python train.py --d_model=768 --positions="rope" --attn_scale=0.186 --init_std_qkv=0.018 --init_std_o=0.018 --beta1=0.9 --weight_decay=0.52 --lr_head=0.00384 --warmup_steps=492 --decay_fraction=1.0 --final_lr_fraction=0.0 --train_tokens=903400000
Each number is 50 + 15 x the weight over its row's rms, rounded and kept within 0 to 99. Layers, rows and columns count from 0. The size before them is the row's rms in percent of the matrix's.

# down: layer 10 MLP down (transposed), 2048x768, rms 0.022, rows 1627-1650, columns 0-95
# gate: layer 10 MLP gate, 2048x768, rms 0.0236, rows 1628-1651, columns 0-95
# up: layer 10 MLP up, 2048x768, rms 0.0229, rows 1628-1651, columns 0-95
down1627 101:51 36 40 49 50 61 66 34 70 30 39 49 40 44 49 40 69 84 46 58 39 39 60 66 44 48 40 42 38 65 64 34 42 77 57 78 35 67 68 46 65 51 41 53 66 61 56 34 44 53 71 77 44 46 34 16 45 47 38 53 58 67 60 45 50 36 65 83 64 36 38 64 81 53 37 59 60 42 42 59 38 70 60 56 56 36 74 59 61 60 58 35 51 47 56 33
gate1628 102:50 63 64 48 26 26 39 38 59 66 68 61 41 40 83 44 68 35 44 67 44 50 63 42 60 54 59 70 55 55 46 65 39 77 65 56 22 42 66 68 66 56 53 41 20 61 72 62 49 51 46 51 55 36 58 88 73 40 38 48 44 22 49 48 31 32 55 36 21 47 52 74 52 09 91 55 75 42 37 48 40 47 71 51 58 32 58 36 69 72 21 35 31 52 98 43
up1628 103:56 43 50 51 43 34 61 53 80 31 45 73 59 40 32 35 58 46 24 37 32 67 62 44 54 57 52 43 71 70 42 58 46 47 40 49 59 60 63 30 63 67 15 39 46 47 59 45 27 73 68 60 22 73 54 41 60 33 40 47 43 62 22 42 42 43 32 74 49 62 45 52 31 35 48 47 56 45 59 84 59 52 33 86 40 14 73 61 46 44 45 49 42 12 47 41
down1628 103:50 41 57 41 69 49 55 51 44 47 54 62 58 63 22 79 33 61 65 35 39 45 21 51 65 37 57 39 35 31 59 31 64 60 56 77 67 40 34 50 60 53 44 59 59 35 58 47 17 35 51 44 42 62 58 43 42 43 59 36 45 37 18 54 77 65 38 65 66 65 75 37 44 50 44 65 58 36 29 45 51 50 30 40 19 31 65 72 54 47 46 40 23 62 52 45
gate1629 100:53 54 51 37 70 50 50 63 63 50 39 72 54 45 28 60 68 49 30 60 39 61 48 61 39 80 66 58 71 36 39 59 61 37 57 36 48 72 61 66 69 40 58 59 55 54 73 30 63 62 13 69 28 57 20 26 44 54 27 55 51 60 59 44 48 37 17 48 51 68 53 19 44 53 23 40 47 44 38 53 47 34 56 43 72 61 48 43 61 59 10 49 61 61 62 62
up1629 102:39 50 71 57 42 71 34 35 25 55 56 60 07 26 44 55 59 57 45 25 68 16 54 36 64 64 57 45 52 61 56 62 48 77 60 52 46 39 75 71 38 76 54 42 38 63 42 59 55 31 62 45 81 66 64 27 50 28 27 47 59 54 55 60 73 28 29 54 38 65 46 52 47 33 76 27 53 44 48 40 62 50 63 48 52 37 47 25 48 43 33 76 38 53 76 37
down1629 102:23 49 39 30 57 63 54 36 44 48 40 64 73 35 59 44 37 65 35 38 56 61 38 49 61 34 35 99 49 47 22 50 63 35 70 17 80 35 53 44 50 33 60 15 52 47 62 48 40 38 51 40 59 63 61 43 50 68 44 45 43 62 44 34 41 63 67 51 47 56 42 45 52 61 42 20 27 56 57 72 53 51 70 67 30 24 50 33 41 48 56 66 57 78 55 57
gate1630 095:50 50 36 46 56 29 65 77 37 80 73 50 50 58 45 62 63 42 46 61 33 34 50 72 48 31 65 48 39 34 61 36 31 46 53 31 28 36 82 26 68 69 49 54 49 46 63 54 69 30 63 53 55 49 53 50 52 46 37 44 53 42 42 51 67 38 14 53 38 35 37 47 38 66 44 62 44 49 29 53 61 66 42 41 26 52 45 80 68 19 46 22 93 61 43 34
up1630 098:25 46 60 78 55 52 65 43 57 45 48 47 53 81 71 67 47 40 54 35 74 56 52 30 21 59 41 49 49 66 46 48 83 48 46 54 43 34 53 56 50 43 82 47 41 32 20 44 30 38 24 33 58 44 57 48 46 43 38 46 78 35 42 36 52 71 66 58 47 57 40 30 63 63 31 48 62 64 63 61 65 86 31 56 48 48 37 28 51 54 47 65 39 58 63 42
down1630 099:49 44 68 76 54 53 50 08 63 28 32 57 43 50 38 35 29 32 59 65 35 68 25 72 58 57 48 33 36 48 58 40 56 47 47 49 55 69 36 52 47 66 48 54 13 58 36 32 71 37 55 57 50 60 58 43 70 51 77 49 28 36 51 52 42 51 59 69 41 28 58 51 59 48 44 48 63 34 51 30 59 45 40 59 64 66 51 44 52 59 27 50 29 76 38 62
gate1631 099:29 49 37 38 59 52 32 42 53 57 54 43 40 81 34 48 46 81 68 60 53 70 71 72 57 66 47 34 37 52 46 48 48 51 69 63 59 54 41 57 59 44 65 36 26 45 50 37 23 64 37 63 76 40 62 52 37 38 60 48 44 49 33 60 45 38 72 76 80 52 32 38 72 56 23 59 35 60 63 27 36 54 53 53 78 53 33 25 58 55 48 65 54 23 45 33
up1631 098:49 65 79 53 51 71 61 65 53 45 61 65 57 39 91 56 33 74 20 59 25 42 56 46 64 45 62 54 58 59 44 53 51 41 53 48 68 61 43 35 32 13 73 40 41 63 25 54 47 61 47 50 56 60 53 45 52 53 70 48 34 50 40 62 49 60 66 87 47 68 41 33 63 60 75 42 48 60 57 61 53 46 44 69 46 70 50 77 73 36 64 49 55 60 21 52
down1631 100:56 42 38 72 36 60 54 34 75 30 18 40 85 60 35 57 73 36 43 56 66 37 41 47 54 64 33 47 41 48 33 32 30 68 39 49 50 61 69 59 25 44 53 31 64 56 59 49 72 65 59 46 03 73 43 58 57 44 30 43 56 24 77 53 29 35 43 38 28 79 54 69 32 00 63 44 65 63 20 99 59 35 64 37 48 42 51 51 47 46 47 49 46 40 74 63
gate1632 097:43 70 27 30 38 45 54 56 56 49 26 21 33 44 75 35 24 63 29 49 32 36 44 43 45 64 61 38 44 66 50 52 45 51 57 66 45 40 49 36 42 50 44 53 54 49 59 25 47 60 44 49 28 54 40 20 40 46 54 42 58 38 41 71 52 35 64 62 62 47 52 63 57 65 54 31 63 61 65 35 41 14 46 47 40 42 26 40 55 46 56 53 68 67 52 36
up1632 097:37 40 37 56 38 62 52 29 53 71 34 21 88 79 74 19 59 30 17 35 68 58 56 46 49 21 52 74 47 59 56 29 20 47 49 45 48 50 55 47 45 39 44 07 61 47 42 40 66 32 26 67 60 47 29 57 70 37 30 27 43 53 56 62 36 30 74 59 50 38 40 85 61 45 28 51 71 23 57 61 39 58 55 40 49 72 28 79 41 42 44 27 56 70 33 83
down1632 100:35 46 34 30 53 56 54 60 60 33 22 62 51 45 45 37 55 53 36 58 59 40 61 32 44 55 59 62 63 43 70 45 37 33 57 58 59 20 42 61 43 60 34 38 57 53 58 41 30 59 72 60 60 54 69 49 62 39 69 41 47 58 52 57 62 61 38 51 38 48 53 39 56 61 41 38 39 62 62 82 48 40 57 57 35 32 50 48 53 77 51 44 38 53 65 71
gate1633 099:58 58 30 51 42 62 18 25 69 49 70 43 44 81 36 63 43 41 27 73 40 62 13 42 64 31 38 44 22 36 37 53 60 47 71 52 25 79 40 61 35 40 51 47 65 24 57 36 65 63 22 58 52 39 54 52 48 43 40 56 60 56 66 58 58 26 40 55 40 66 44 51 77 38 37 66 41 27 42 34 46 54 82 48 84 58 74 73 75 51 51 44 51 48 59 39
up1633 097:59 48 44 71 38 68 30 24 69 48 82 55 21 60 29 68 49 50 35 32 28 56 27 39 40 41 45 58 72 59 37 43 37 37 46 37 32 80 55 59 26 34 47 53 42 61 35 49 52 75 51 56 52 33 51 63 35 51 73 47 74 68 71 49 38 43 30 57 31 53 47 68 49 75 36 29 45 30 42 71 45 52 60 28 38 34 67 62 51 47 54 78 51 60 55 53
down1633 097:38 66 52 65 51 71 72 53 64 42 33 42 53 14 72 29 85 36 50 73 48 56 77 38 44 41 35 42 67 61 37 31 50 10 04 33 33 59 87 51 54 62 56 56 49 45 56 51 53 51 65 33 43 49 65 67 41 65 45 41 91 54 47 62 52 49 52 33 71 48 28 51 39 54 36 44 50 70 43 50 50 32 35 59 50 46 26 06 63 63 64 35 60 42 54 64
gate1634 102:63 52 50 42 63 69 58 58 32 64 59 39 36 43 35 40 48 15 39 59 44 65 41 49 41 29 65 38 36 64 41 56 50 42 39 44 56 49 38 72 54 32 70 29 67 34 66 27 45 54 37 60 45 44 31 81 53 26 75 70 66 64 51 55 30 69 40 76 36 34 67 47 70 76 53 51 47 64 41 56 30 41 58 52 62 77 25 59 55 38 59 34 82 41 72 47
up1634 098:19 65 35 62 38 32 50 45 12 53 75 64 56 30 50 63 37 82 42 55 31 20 33 48 56 29 30 52 44 45 42 35 67 59 49 39 55 39 44 70 36 20 45 63 67 42 48 35 66 39 60 42 61 53 65 66 68 49 47 50 96 69 49 58 76 58 60 58 67 72 34 57 18 19 37 23 35 74 25 21 51 75 56 47 36 71 82 48 54 65 70 50 59 44 62 08
down1634 098:66 52 55 23 70 60 55 26 27 76 42 30 52 52 42 34 36 39 52 78 63 51 62 49 40 50 49 73 53 49 72 58 31 62 30 30 64 44 67 14 40 51 50 30 46 54 66 23 40 43 72 36 60 52 71 52 29 58 51 50 64 46 35 66 55 65 25 36 67 61 64 48 43 38 38 49 59 47 39 45 68 57 34 77 50 59 49 22 42 51 77 41 52 80 76 62
gate1635 101:49 42 53 65 62 54 32 20 55 40 99 48 66 29 61 55 49 44 52 39 48 77 56 53 49 27 38 47 79 58 55 36 64 43 69 31 56 32 43 38 42 37 44 55 43 61 52 74 77 50 32 40 70 60 72 47 44 50 68 64 27 54 47 38 60 35 47 63 50 47 44 60 46 62 65 52 40 49 54 57 42 73 48 54 59 30 91 64 69 64 78 39 30 39 42 18
up1635 101:41 40 30 53 30 62 41 57 44 59 61 56 57 25 67 43 41 53 66 18 34 57 65 41 45 37 56 80 66 56 49 14 41 50 73 56 69 45 40 51 57 37 49 49 49 46 52 50 57 41 63 70 45 22 65 28 70 74 65 17 35 71 64 52 54 51 32 59 64 28 39 65 47 53 62 56 33 58 20 60 41 44 40 66 51 51 75 36 58 35 37 50 56 44 59 39
down1635 102:44 57 55 33 45 42 54 41 47 49 59 32 45 50 62 59 57 53 55 37 31 24 52 50 30 16 46 50 36 61 51 31 42 64 60 44 72 33 34 41 52 53 55 79 32 53 62 47 43 34 66 75 55 50 42 36 40 61 51 48 59 47 56 48 31 65 73 42 52 66 54 46 23 41 42 08 42 67 63 48 56 48 42 26 34 22 47 34 61 37 71 27 46 46 54 43
gate1636 096:57 55 53 58 22 39 21 42 36 66 58 33 22 49 50 65 28 30 53 39 58 55 29 57 28 30 42 54 53 39 37 52 47 55 54 24 16 59 38 51 42 37 42 62 44 27 38 52 49 38 30 29 46 36 46 48 35 49 57 32 45 15 66 25 34 30 37 54 58 57 56 35 35 49 49 38 21 60 56 65 58 44 57 38 87 31 67 54 53 46 56 73 22 19 64 00
up1636 097:37 64 44 20 48 69 67 49 65 33 61 45 49 36 69 47 78 46 42 42 59 57 61 77 72 47 25 74 52 49 29 36 34 72 73 53 76 42 56 39 55 62 45 81 49 53 23 45 31 37 36 77 47 56 52 63 56 43 27 64 57 27 11 58 25 69 52 47 73 50 76 52 57 71 42 51 49 46 66 71 24 66 46 53 64 48 63 47 48 55 48 62 28 58 41 65
down1636 097:45 54 65 78 38 32 40 42 31 57 80 57 34 33 60 40 51 66 62 50 58 44 39 54 59 25 39 34 42 66 56 47 45 53 54 29 46 71 35 57 65 68 47 42 43 41 74 24 73 74 57 36 44 43 53 07 50 47 23 41 50 39 33 13 32 43 63 24 61 59 47 45 50 67 41 41 47 48 51 50 53 59 57 46 68 79 58 74 43 63 30 88 53 33 50 19
gate1637 102:72 55 56 49 61 46 44 58 59 53 60 43 41 41 36 64 60 57 29 41 64 52 27 48 50 55 32 78 66 49 46 47 59 45 85 50 46 75 57 43 60 24 58 40 72 42 63 57 76 35 42 60 30 56 44 44 42 40 49 41 63 46 57 52 48 39 34 54 30 86 47 40 50 56 56 64 35 21 84 47 30 51 51 60 86 61 23 45 45 15 36 38 63 31 68 38
up1637 106:48 51 29 46 58 52 41 54 32 70 15 46 51 68 52 66 21 49 46 20 33 42 37 64 23 31 45 49 36 39 57 79 58 51 60 30 52 38 47 73 65 27 52 44 55 45 99 68 49 48 56 60 70 35 49 30 44 36 54 36 52 48 63 52 29 44 47 43 81 52 75 35 69 43 60 49 55 12 75 84 32 45 65 39 57 49 61 50 53 12 49 54 49 30 15 71
down1637 106:35 50 68 13 53 57 52 23 42 60 44 59 39 41 34 65 43 65 68 53 39 55 28 28 46 51 50 43 13 40 48 83 70 61 55 37 49 24 49 67 51 41 63 27 67 38 51 65 40 24 37 69 46 45 73 59 64 68 49 45 56 58 39 54 61 26 67 57 43 45 49 25 47 41 60 80 40 25 52 49 61 50 50 30 37 34 44 47 59 28 73 43 69 33 36 60
gate1638 100:60 30 37 48 35 33 46 56 31 57 87 21 63 66 43 34 69 78 64 48 60 39 56 36 50 34 51 47 27 85 30 49 52 26 47 49 30 54 33 31 67 52 48 31 22 32 52 63 63 61 40 41 45 61 38 52 35 61 38 36 74 74 75 37 08 52 32 44 35 64 50 66 70 41 42 82 30 56 53 32 56 49 50 34 47 38 58 29 17 57 56 38 58 48 65 34
up1638 101:65 44 40 69 56 50 36 44 28 55 59 37 54 77 44 66 42 81 40 42 47 40 69 62 25 34 35 54 54 63 61 50 50 46 52 78 60 77 58 66 27 62 38 51 34 29 55 54 53 46 67 86 39 47 59 59 57 57 52 38 54 42 39 47 62 50 61 53 58 77 77 81 61 61 41 54 51 25 51 78 41 19 57 22 50 29 46 62 56 62 26 27 42 43 48 44
down1638 101:58 28 31 78 54 46 72 52 56 50 35 66 74 58 56 42 44 44 57 38 55 55 31 56 77 49 60 34 53 66 53 81 66 80 80 19 52 71 48 46 61 54 35 41 57 30 48 61 54 67 80 41 39 36 47 44 77 29 66 40 50 48 56 47 45 48 48 64 56 67 47 63 54 51 27 52 54 41 47 13 57 59 49 59 45 34 48 38 46 46 42 65 85 57 37 47
gate1639 099:33 46 53 28 34 46 49 40 47 30 28 59 71 61 26 51 41 11 41 36 56 37 54 60 66 51 44 44 54 29 30 66 55 58 62 62 34 53 75 84 63 51 56 25 38 41 42 36 47 40 14 52 60 33 78 56 59 38 59 61 79 27 20 32 54 35 55 60 19 34 45 30 58 55 55 83 32 64 84 59 52 53 95 41 81 44 66 46 51 42 38 52 44 41 37 28
up1639 101:69 46 67 25 43 73 65 58 53 65 68 59 52 34 47 45 57 65 25 62 58 54 23 48 65 63 55 16 56 44 41 29 47 52 52 45 35 38 50 81 63 46 31 60 47 15 55 51 53 66 42 52 42 50 60 45 44 65 63 67 52 45 57 64 47 69 72 41 34 58 84 51 38 49 51 39 44 31 98 40 64 48 75 76 51 43 78 47 62 21 42 53 59 46 44 76
down1639 100:57 60 41 54 73 49 36 23 68 55 28 48 63 13 43 78 53 43 78 39 64 45 46 56 55 45 58 69 67 56 43 44 65 66 19 47 66 60 67 43 21 58 61 24 21 42 48 69 54 56 53 70 58 35 74 52 46 53 39 23 38 64 57 66 52 48 63 59 65 26 18 35 71 44 52 55 72 53 58 47 62 52 56 75 48 43 50 53 52 62 34 48 44 34 46 60
gate1640 097:30 46 75 44 53 58 56 37 48 59 65 45 58 63 67 53 55 45 26 57 40 65 33 41 33 51 48 50 73 58 44 37 61 61 55 43 41 48 44 39 47 66 46 40 65 26 40 30 60 51 51 23 73 53 48 62 51 56 26 26 80 57 56 39 55 35 43 64 38 56 45 58 27 54 51 47 63 30 61 51 36 48 51 58 45 74 51 54 63 42 81 40 43 37 32 63
up1640 099:39 64 37 50 53 52 32 39 55 55 51 67 47 39 70 31 45 50 55 40 28 41 41 21 56 51 52 66 64 35 50 60 45 35 43 26 72 70 77 62 45 64 43 74 50 45 66 34 75 43 45 46 42 47 50 62 55 48 70 44 88 36 28 54 37 65 29 50 33 56 35 60 48 56 49 48 74 76 59 48 60 61 72 66 66 47 40 53 19 64 69 60 19 25 47 43
down1640 099:50 41 57 39 91 43 38 51 61 51 40 56 35 39 68 58 66 54 23 57 63 57 67 42 49 73 58 32 62 33 74 56 51 45 49 77 28 73 67 37 54 56 53 45 48 65 31 63 36 40 42 54 61 57 34 42 34 41 61 63 46 18 46 69 38 55 28 60 43 70 43 67 46 54 38 70 53 38 30 63 51 40 13 16 38 56 64 24 38 61 57 70 50 65 74 55
gate1641 103:66 38 48 63 52 37 35 48 72 58 42 45 44 67 35 78 56 41 54 61 75 47 57 43 56 51 59 85 74 57 45 48 59 56 54 42 45 77 44 61 39 59 57 38 58 33 64 40 67 54 43 52 33 60 69 47 43 57 69 48 58 54 96 36 55 43 52 48 56 96 47 52 24 55 50 28 48 74 82 70 29 27 41 47 52 68 20 46 38 52 42 49 34 29 37 70
up1641 100:51 47 59 42 65 68 32 28 53 41 35 63 45 59 46 55 53 49 50 65 68 59 47 64 45 62 51 50 45 50 35 56 74 49 76 44 50 07 45 31 53 84 60 65 62 53 94 35 56 54 76 61 57 64 31 62 45 67 57 69 42 25 22 50 38 33 65 77 63 30 51 56 50 83 61 37 48 32 61 54 62 69 53 53 60 42 65 45 83 67 47 82 31 67 70 30
down1641 098:64 43 24 66 70 55 60 60 66 59 53 59 51 56 48 42 71 46 54 40 37 84 44 49 46 60 43 62 73 62 62 53 45 36 29 62 44 51 38 35 51 51 45 57 73 81 57 59 59 31 74 44 53 45 47 48 43 54 46 60 54 35 16 27 49 80 28 52 67 37 53 24 38 46 37 63 25 26 66 59 35 60 58 56 38 46 63 53 52 56 34 52 36 66 59 52
gate1642 103:60 55 58 54 25 67 58 11 25 46 62 55 44 40 32 18 51 61 70 63 52 52 32 36 50 55 40 44 56 34 39 59 47 41 58 63 34 56 55 66 69 58 37 63 33 53 47 26 69 50 51 55 49 52 11 36 27 26 58 53 43 36 55 54 46 25 86 69 88 28 44 70 67 26 44 51 50 46 72 34 31 41 51 70 57 60 52 34 44 62 77 71 30 42 44 28
up1642 103:51 32 51 24 79 53 43 39 88 63 24 75 42 50 37 65 59 44 55 26 43 56 57 58 57 58 35 50 37 75 38 68 46 60 41 54 64 54 71 49 64 21 67 22 50 55 74 62 89 51 38 45 60 48 63 39 68 46 50 26 33 54 53 61 51 49 49 46 56 59 45 71 67 39 43 27 66 60 35 55 44 44 44 68 55 44 29 74 60 44 53 56 38 55 52 18
down1642 104:21 64 70 48 44 88 34 29 54 37 53 41 26 81 60 61 51 54 37 43 21 31 73 50 37 67 48 43 28 17 58 32 81 74 79 37 50 52 27 58 30 56 53 69 52 42 44 56 38 53 36 37 64 64 58 64 30 59 54 58 36 52 40 68 54 64 46 60 39 67 66 42 41 35 48 61 52 57 50 73 44 22 65 07 43 43 61 33 50 38 27 57 47 71 41 55
gate1643 100:52 58 61 67 69 49 57 39 08 58 57 40 44 60 54 35 30 58 62 60 49 24 45 70 40 32 29 39 56 52 48 27 16 35 67 59 55 54 55 80 79 34 51 55 45 49 63 67 65 71 70 71 51 33 47 53 44 36 74 33 54 34 61 36 25 34 79 53 75 46 47 78 53 82 66 42 28 52 73 84 49 70 59 65 67 41 36 65 73 32 54 76 75 35 49 35
up1643 102:42 44 55 81 45 43 54 31 27 29 67 43 33 52 46 43 21 40 36 45 57 51 28 74 34 59 39 47 59 65 56 27 46 61 27 26 78 61 72 52 57 67 62 38 32 59 53 52 60 40 66 24 35 63 40 29 44 56 54 44 48 38 33 32 57 54 57 43 64 68 61 50 78 65 47 44 18 30 71 48 57 30 46 48 55 21 42 60 49 52 63 71 40 91 55 52
down1643 102:79 73 58 35 26 50 42 53 56 63 57 46 51 48 58 37 23 66 33 11 34 51 64 45 51 55 47 48 51 41 35 45 16 36 54 50 66 40 57 64 47 70 52 19 80 79 66 58 24 56 69 51 51 62 48 59 56 50 70 31 30 50 47 74 73 72 39 25 49 30 53 50 53 48 29 71 35 49 53 61 48 39 58 49 43 26 38 66 32 44 58 27 49 64 60 37
gate1644 104:38 55 49 41 32 24 55 47 50 51 73 45 36 45 40 78 36 31 47 70 22 66 40 42 12 82 54 48 52 68 33 66 61 54 73 44 28 46 35 53 51 86 56 49 45 84 29 40 50 33 57 42 52 43 58 42 64 38 27 41 36 24 54 43 48 58 60 65 40 62 61 30 76 69 37 25 36 65 59 51 79 22 64 59 37 59 20 60 19 66 40 45 54 14 31 62
up1644 101:51 64 47 59 42 27 44 67 47 72 89 38 33 24 47 65 49 79 58 99 49 34 40 43 31 43 49 59 49 55 51 72 68 40 59 20 76 56 47 73 31 47 34 31 67 67 60 44 32 69 21 75 70 58 51 43 37 43 44 30 72 30 48 60 38 32 53 44 72 88 47 49 42 42 40 68 51 39 39 57 52 52 50 30 37 66 53 57 35 59 49 42 64 88 42 31
down1644 102:54 55 61 60 24 53 51 43 49 10 78 47 38 76 22 68 65 38 44 64 38 51 61 44 69 70 49 52 43 64 47 20 44 39 54 32 56 61 71 82 50 51 57 25 70 38 47 54 50 43 51 42 68 60 65 55 65 52 40 33 49 27 59 36 08 33 20 53 38 54 61 37 39 48 38 37 21 26 50 64 32 44 38 59 36 88 58 43 65 50 40 62 73 29 48 42
gate1645 100:35 47 43 66 77 27 47 27 27 41 50 66 49 52 67 37 07 43 55 53 69 54 52 85 49 30 32 50 49 42 49 53 57 48 47 52 54 71 50 51 56 59 63 14 37 39 51 58 54 58 53 54 57 44 61 45 41 38 51 42 84 74 84 58 74 51 48 51 64 43 45 71 53 75 71 48 39 37 68 39 68 67 43 62 24 32 75 38 57 52 47 60 44 48 40 50
up1645 102:52 45 32 53 67 70 38 75 65 69 29 16 56 62 63 31 63 71 66 64 37 50 65 50 42 28 68 26 29 43 29 59 53 62 71 35 34 99 54 79 36 48 49 49 48 46 46 31 67 55 44 81 57 48 46 31 41 26 55 48 39 60 31 47 53 29 80 35 58 40 80 63 61 44 56 63 32 63 25 12 56 49 39 44 47 65 52 63 45 60 54 67 53 47 66 32
down1645 104:56 38 53 47 38 56 64 39 42 29 33 40 54 53 59 71 41 24 54 55 46 69 53 43 54 64 53 46 45 30 38 49 46 31 38 52 42 49 72 45 36 55 73 47 49 43 43 36 49 43 63 64 49 63 65 56 55 47 48 45 34 23 57 76 46 44 57 46 58 69 56 53 63 28 54 46 45 69 33 52 57 20 69 43 35 54 39 59 34 75 50 57 46 81 62 51
gate1646 109:61 69 70 38 23 29 43 52 45 34 58 56 50 76 68 58 29 58 88 44 71 35 38 60 53 52 49 48 42 60 41 55 60 63 43 28 62 57 82 56 64 45 38 66 64 74 43 79 62 60 53 50 59 61 61 78 27 54 52 55 82 39 73 36 54 35 28 30 43 75 61 58 38 57 43 45 47 70 40 75 39 30 32 36 38 54 59 44 50 43 58 30 27 63 38 82
up1646 101:15 35 46 43 37 38 51 99 42 58 51 76 60 48 52 55 09 66 49 44 45 39 38 73 66 41 59 48 44 52 67 39 59 24 49 65 41 51 27 61 51 51 99 46 43 40 32 54 58 42 51 41 63 46 70 37 32 68 21 52 29 50 52 56 57 52 44 26 52 78 69 50 48 10 50 69 43 25 51 59 63 62 48 50 58 70 49 64 77 36 61 57 58 67 33 52
down1646 099:61 34 34 50 47 46 23 60 64 24 42 55 33 74 62 53 57 24 56 30 33 56 64 42 48 61 34 46 34 70 26 43 47 12 25 46 30 43 49 39 35 43 73 59 32 46 52 55 19 38 70 59 64 48 57 52 31 37 48 38 70 45 58 52 67 41 63 51 72 47 59 60 73 48 48 47 44 53 47 56 40 60 53 18 54 21 55 56 26 55 46 37 43 48 50 32
gate1647 096:38 37 50 44 41 62 00 58 40 58 54 67 52 48 50 49 30 67 44 59 44 53 51 57 31 31 60 59 60 42 33 29 29 44 55 49 32 56 30 74 38 33 32 23 37 62 23 42 57 57 58 50 32 29 54 43 64 34 48 35 45 43 53 52 51 48 62 42 49 64 50 62 51 40 47 61 42 74 40 33 49 51 75 39 62 26 43 45 49 65 71 37 52 59 58 49
up1647 100:49 43 83 25 62 60 52 40 43 26 45 45 21 60 60 57 62 63 69 47 53 70 46 62 55 65 53 45 41 67 48 28 48 52 46 78 30 79 38 56 78 41 16 62 22 50 69 40 55 55 59 44 61 67 48 82 56 68 47 39 34 71 68 48 55 45 49 50 76 29 42 53 34 53 57 47 58 38 32 70 31 24 53 51 13 82 36 63 19 28 37 55 79 33 31 27
down1647 098:67 50 38 48 51 38 22 41 40 51 38 38 64 34 70 18 44 47 53 64 49 43 37 55 64 53 46 49 77 65 48 44 77 74 31 56 34 52 56 40 73 62 45 43 43 27 69 78 70 65 44 38 51 49 33 66 50 87 63 67 44 48 52 30 47 46 43 49 40 60 59 23 60 54 59 48 35 43 61 68 32 87 61 45 62 77 46 42 49 37 28 42 39 56 26 54
gate1648 099:57 64 28 70 60 43 59 42 53 77 40 44 54 60 51 48 63 46 50 45 32 41 35 54 54 49 52 45 54 54 51 52 75 41 49 63 59 27 41 31 37 65 48 31 43 58 22 43 33 57 65 51 45 37 38 36 53 61 26 56 63 49 42 48 57 53 68 28 58 43 53 65 47 60 48 69 55 40 46 55 32 90 49 33 60 27 52 28 35 66 36 13 58 53 47 78
up1648 096:65 70 45 50 48 44 44 75 56 57 32 74 52 25 81 63 48 42 52 71 51 59 40 77 44 83 60 54 36 54 48 49 38 50 14 47 39 55 49 58 37 54 44 48 33 57 29 28 41 43 36 28 44 55 66 38 57 37 50 54 32 69 57 49 63 58 45 63 23 39 80 56 42 26 55 63 34 58 47 40 62 34 66 51 38 53 78 39 38 25 52 68 38 31 52 41
down1648 096:50 51 50 32 49 57 42 70 33 57 38 43 64 49 27 28 58 44 41 35 52 36 80 66 59 69 56 46 45 41 29 37 72 59 54 65 57 53 65 67 37 61 28 49 51 34 55 62 57 35 55 62 46 65 40 69 58 27 33 56 69 48 46 33 24 48 41 75 58 42 47 42 43 61 73 43 50 44 54 80 71 33 52 33 32 44 75 40 63 49 62 61 52 48 43 51
gate1649 098:58 67 46 10 34 20 72 42 57 86 49 54 31 51 77 20 50 11 77 41 79 40 15 46 58 45 66 51 64 33 47 56 68 30 78 47 10 05 35 66 39 56 43 37 42 46 42 37 80 44 11 22 68 53 53 34 53 57 26 44 59 51 35 53 58 52 34 41 45 52 38 56 58 32 49 31 19 13 32 43 50 68 58 40 24 69 48 49 69 69 23 39 91 76 49 52
up1649 097:48 47 42 43 35 61 44 45 85 16 48 44 72 65 37 30 68 42 51 27 72 58 43 58 55 61 49 76 58 40 53 46 47 59 59 36 40 49 36 21 48 40 62 54 34 48 36 46 38 39 59 54 65 68 53 49 40 75 35 43 49 63 36 43 58 65 28 46 53 31 78 62 53 31 61 42 62 59 73 73 37 48 30 38 32 39 62 56 18 72 52 42 67 47 63 57
down1649 099:47 48 35 48 52 53 37 59 68 62 13 53 55 52 35 59 53 82 44 30 71 72 43 65 34 46 62 58 67 30 28 57 63 50 36 36 49 61 44 42 19 36 86 58 64 68 25 50 49 62 78 41 50 74 73 36 46 32 58 50 10 39 61 37 34 71 63 32 48 60 72 73 23 27 38 59 30 60 91 37 53 47 41 35 22 46 58 51 56 84 56 32 60 25 60 46
gate1650 095:53 50 33 44 80 57 28 42 56 38 67 35 46 45 68 50 42 66 37 42 33 38 45 48 83 44 33 56 19 60 48 36 48 41 51 53 39 46 46 88 60 38 34 68 48 37 60 82 66 67 74 75 66 62 76 62 45 38 55 45 43 39 56 49 62 48 68 69 50 80 61 64 55 27 59 26 41 74 95 40 36 32 40 67 40 35 59 63 60 51 40 33 31 16 59 36
up1650 098:63 72 56 30 31 83 56 65 55 60 51 33 60 31 56 42 54 68 43 29 27 51 40 58 59 46 29 63 52 05 45 54 68 24 33 43 49 63 57 69 49 71 73 69 49 53 35 55 57 57 19 60 54 53 49 35 47 44 33 59 43 72 41 46 31 47 73 39 44 62 70 55 58 47 17 66 39 35 99 18 53 27 25 50 21 38 49 51 39 42 53 30 94 28 54 13
down1650 097:64 27 71 23 52 51 44 25 42 73 57 52 29 41 44 65 68 75 91 85 34 52 21 53 28 54 71 52 60 46 64 62 42 33 51 42 51 50 42 49 68 68 60 18 44 60 44 34 35 34 47 64 52 19 40 39 27 43 31 27 31 67 45 59 45 51 56 40 45 64 50 46 33 71 57 58 46 37 44 45 48 58 63 36 36 32 67 66 31 37 29 85 37 86 33 87
gate1651 103:55 67 38 24 68 52 51 68 32 55 46 59 40 47 52 41 38 57 52 37 33 40 37 18 14 33 84 69 83 31 34 49 71 43 63 51 70 54 35 48 66 59 20 54 63 37 51 69 54 73 44 60 43 55 08 47 52 42 67 46 57 48 38 42 66 40 34 42 61 13 45 46 38 46 52 30 62 52 42 42 49 62 58 65 41 27 61 52 45 38 56 11 66 43 43 50
up1651 101:57 47 61 54 63 35 69 57 70 55 28 55 60 49 72 50 55 46 00 24 52 44 38 54 45 58 37 56 44 71 53 65 45 54 45 39 45 55 33 42 41 60 39 17 42 99 57 53 48 26 29 50 75 52 59 50 78 57 07 69 43 45 37 54 41 66 26 46 60 59 59 77 36 35 51 56 45 17 28 48 58 26 44 37 70 65 49 38 66 73 54 34 37 25 67 80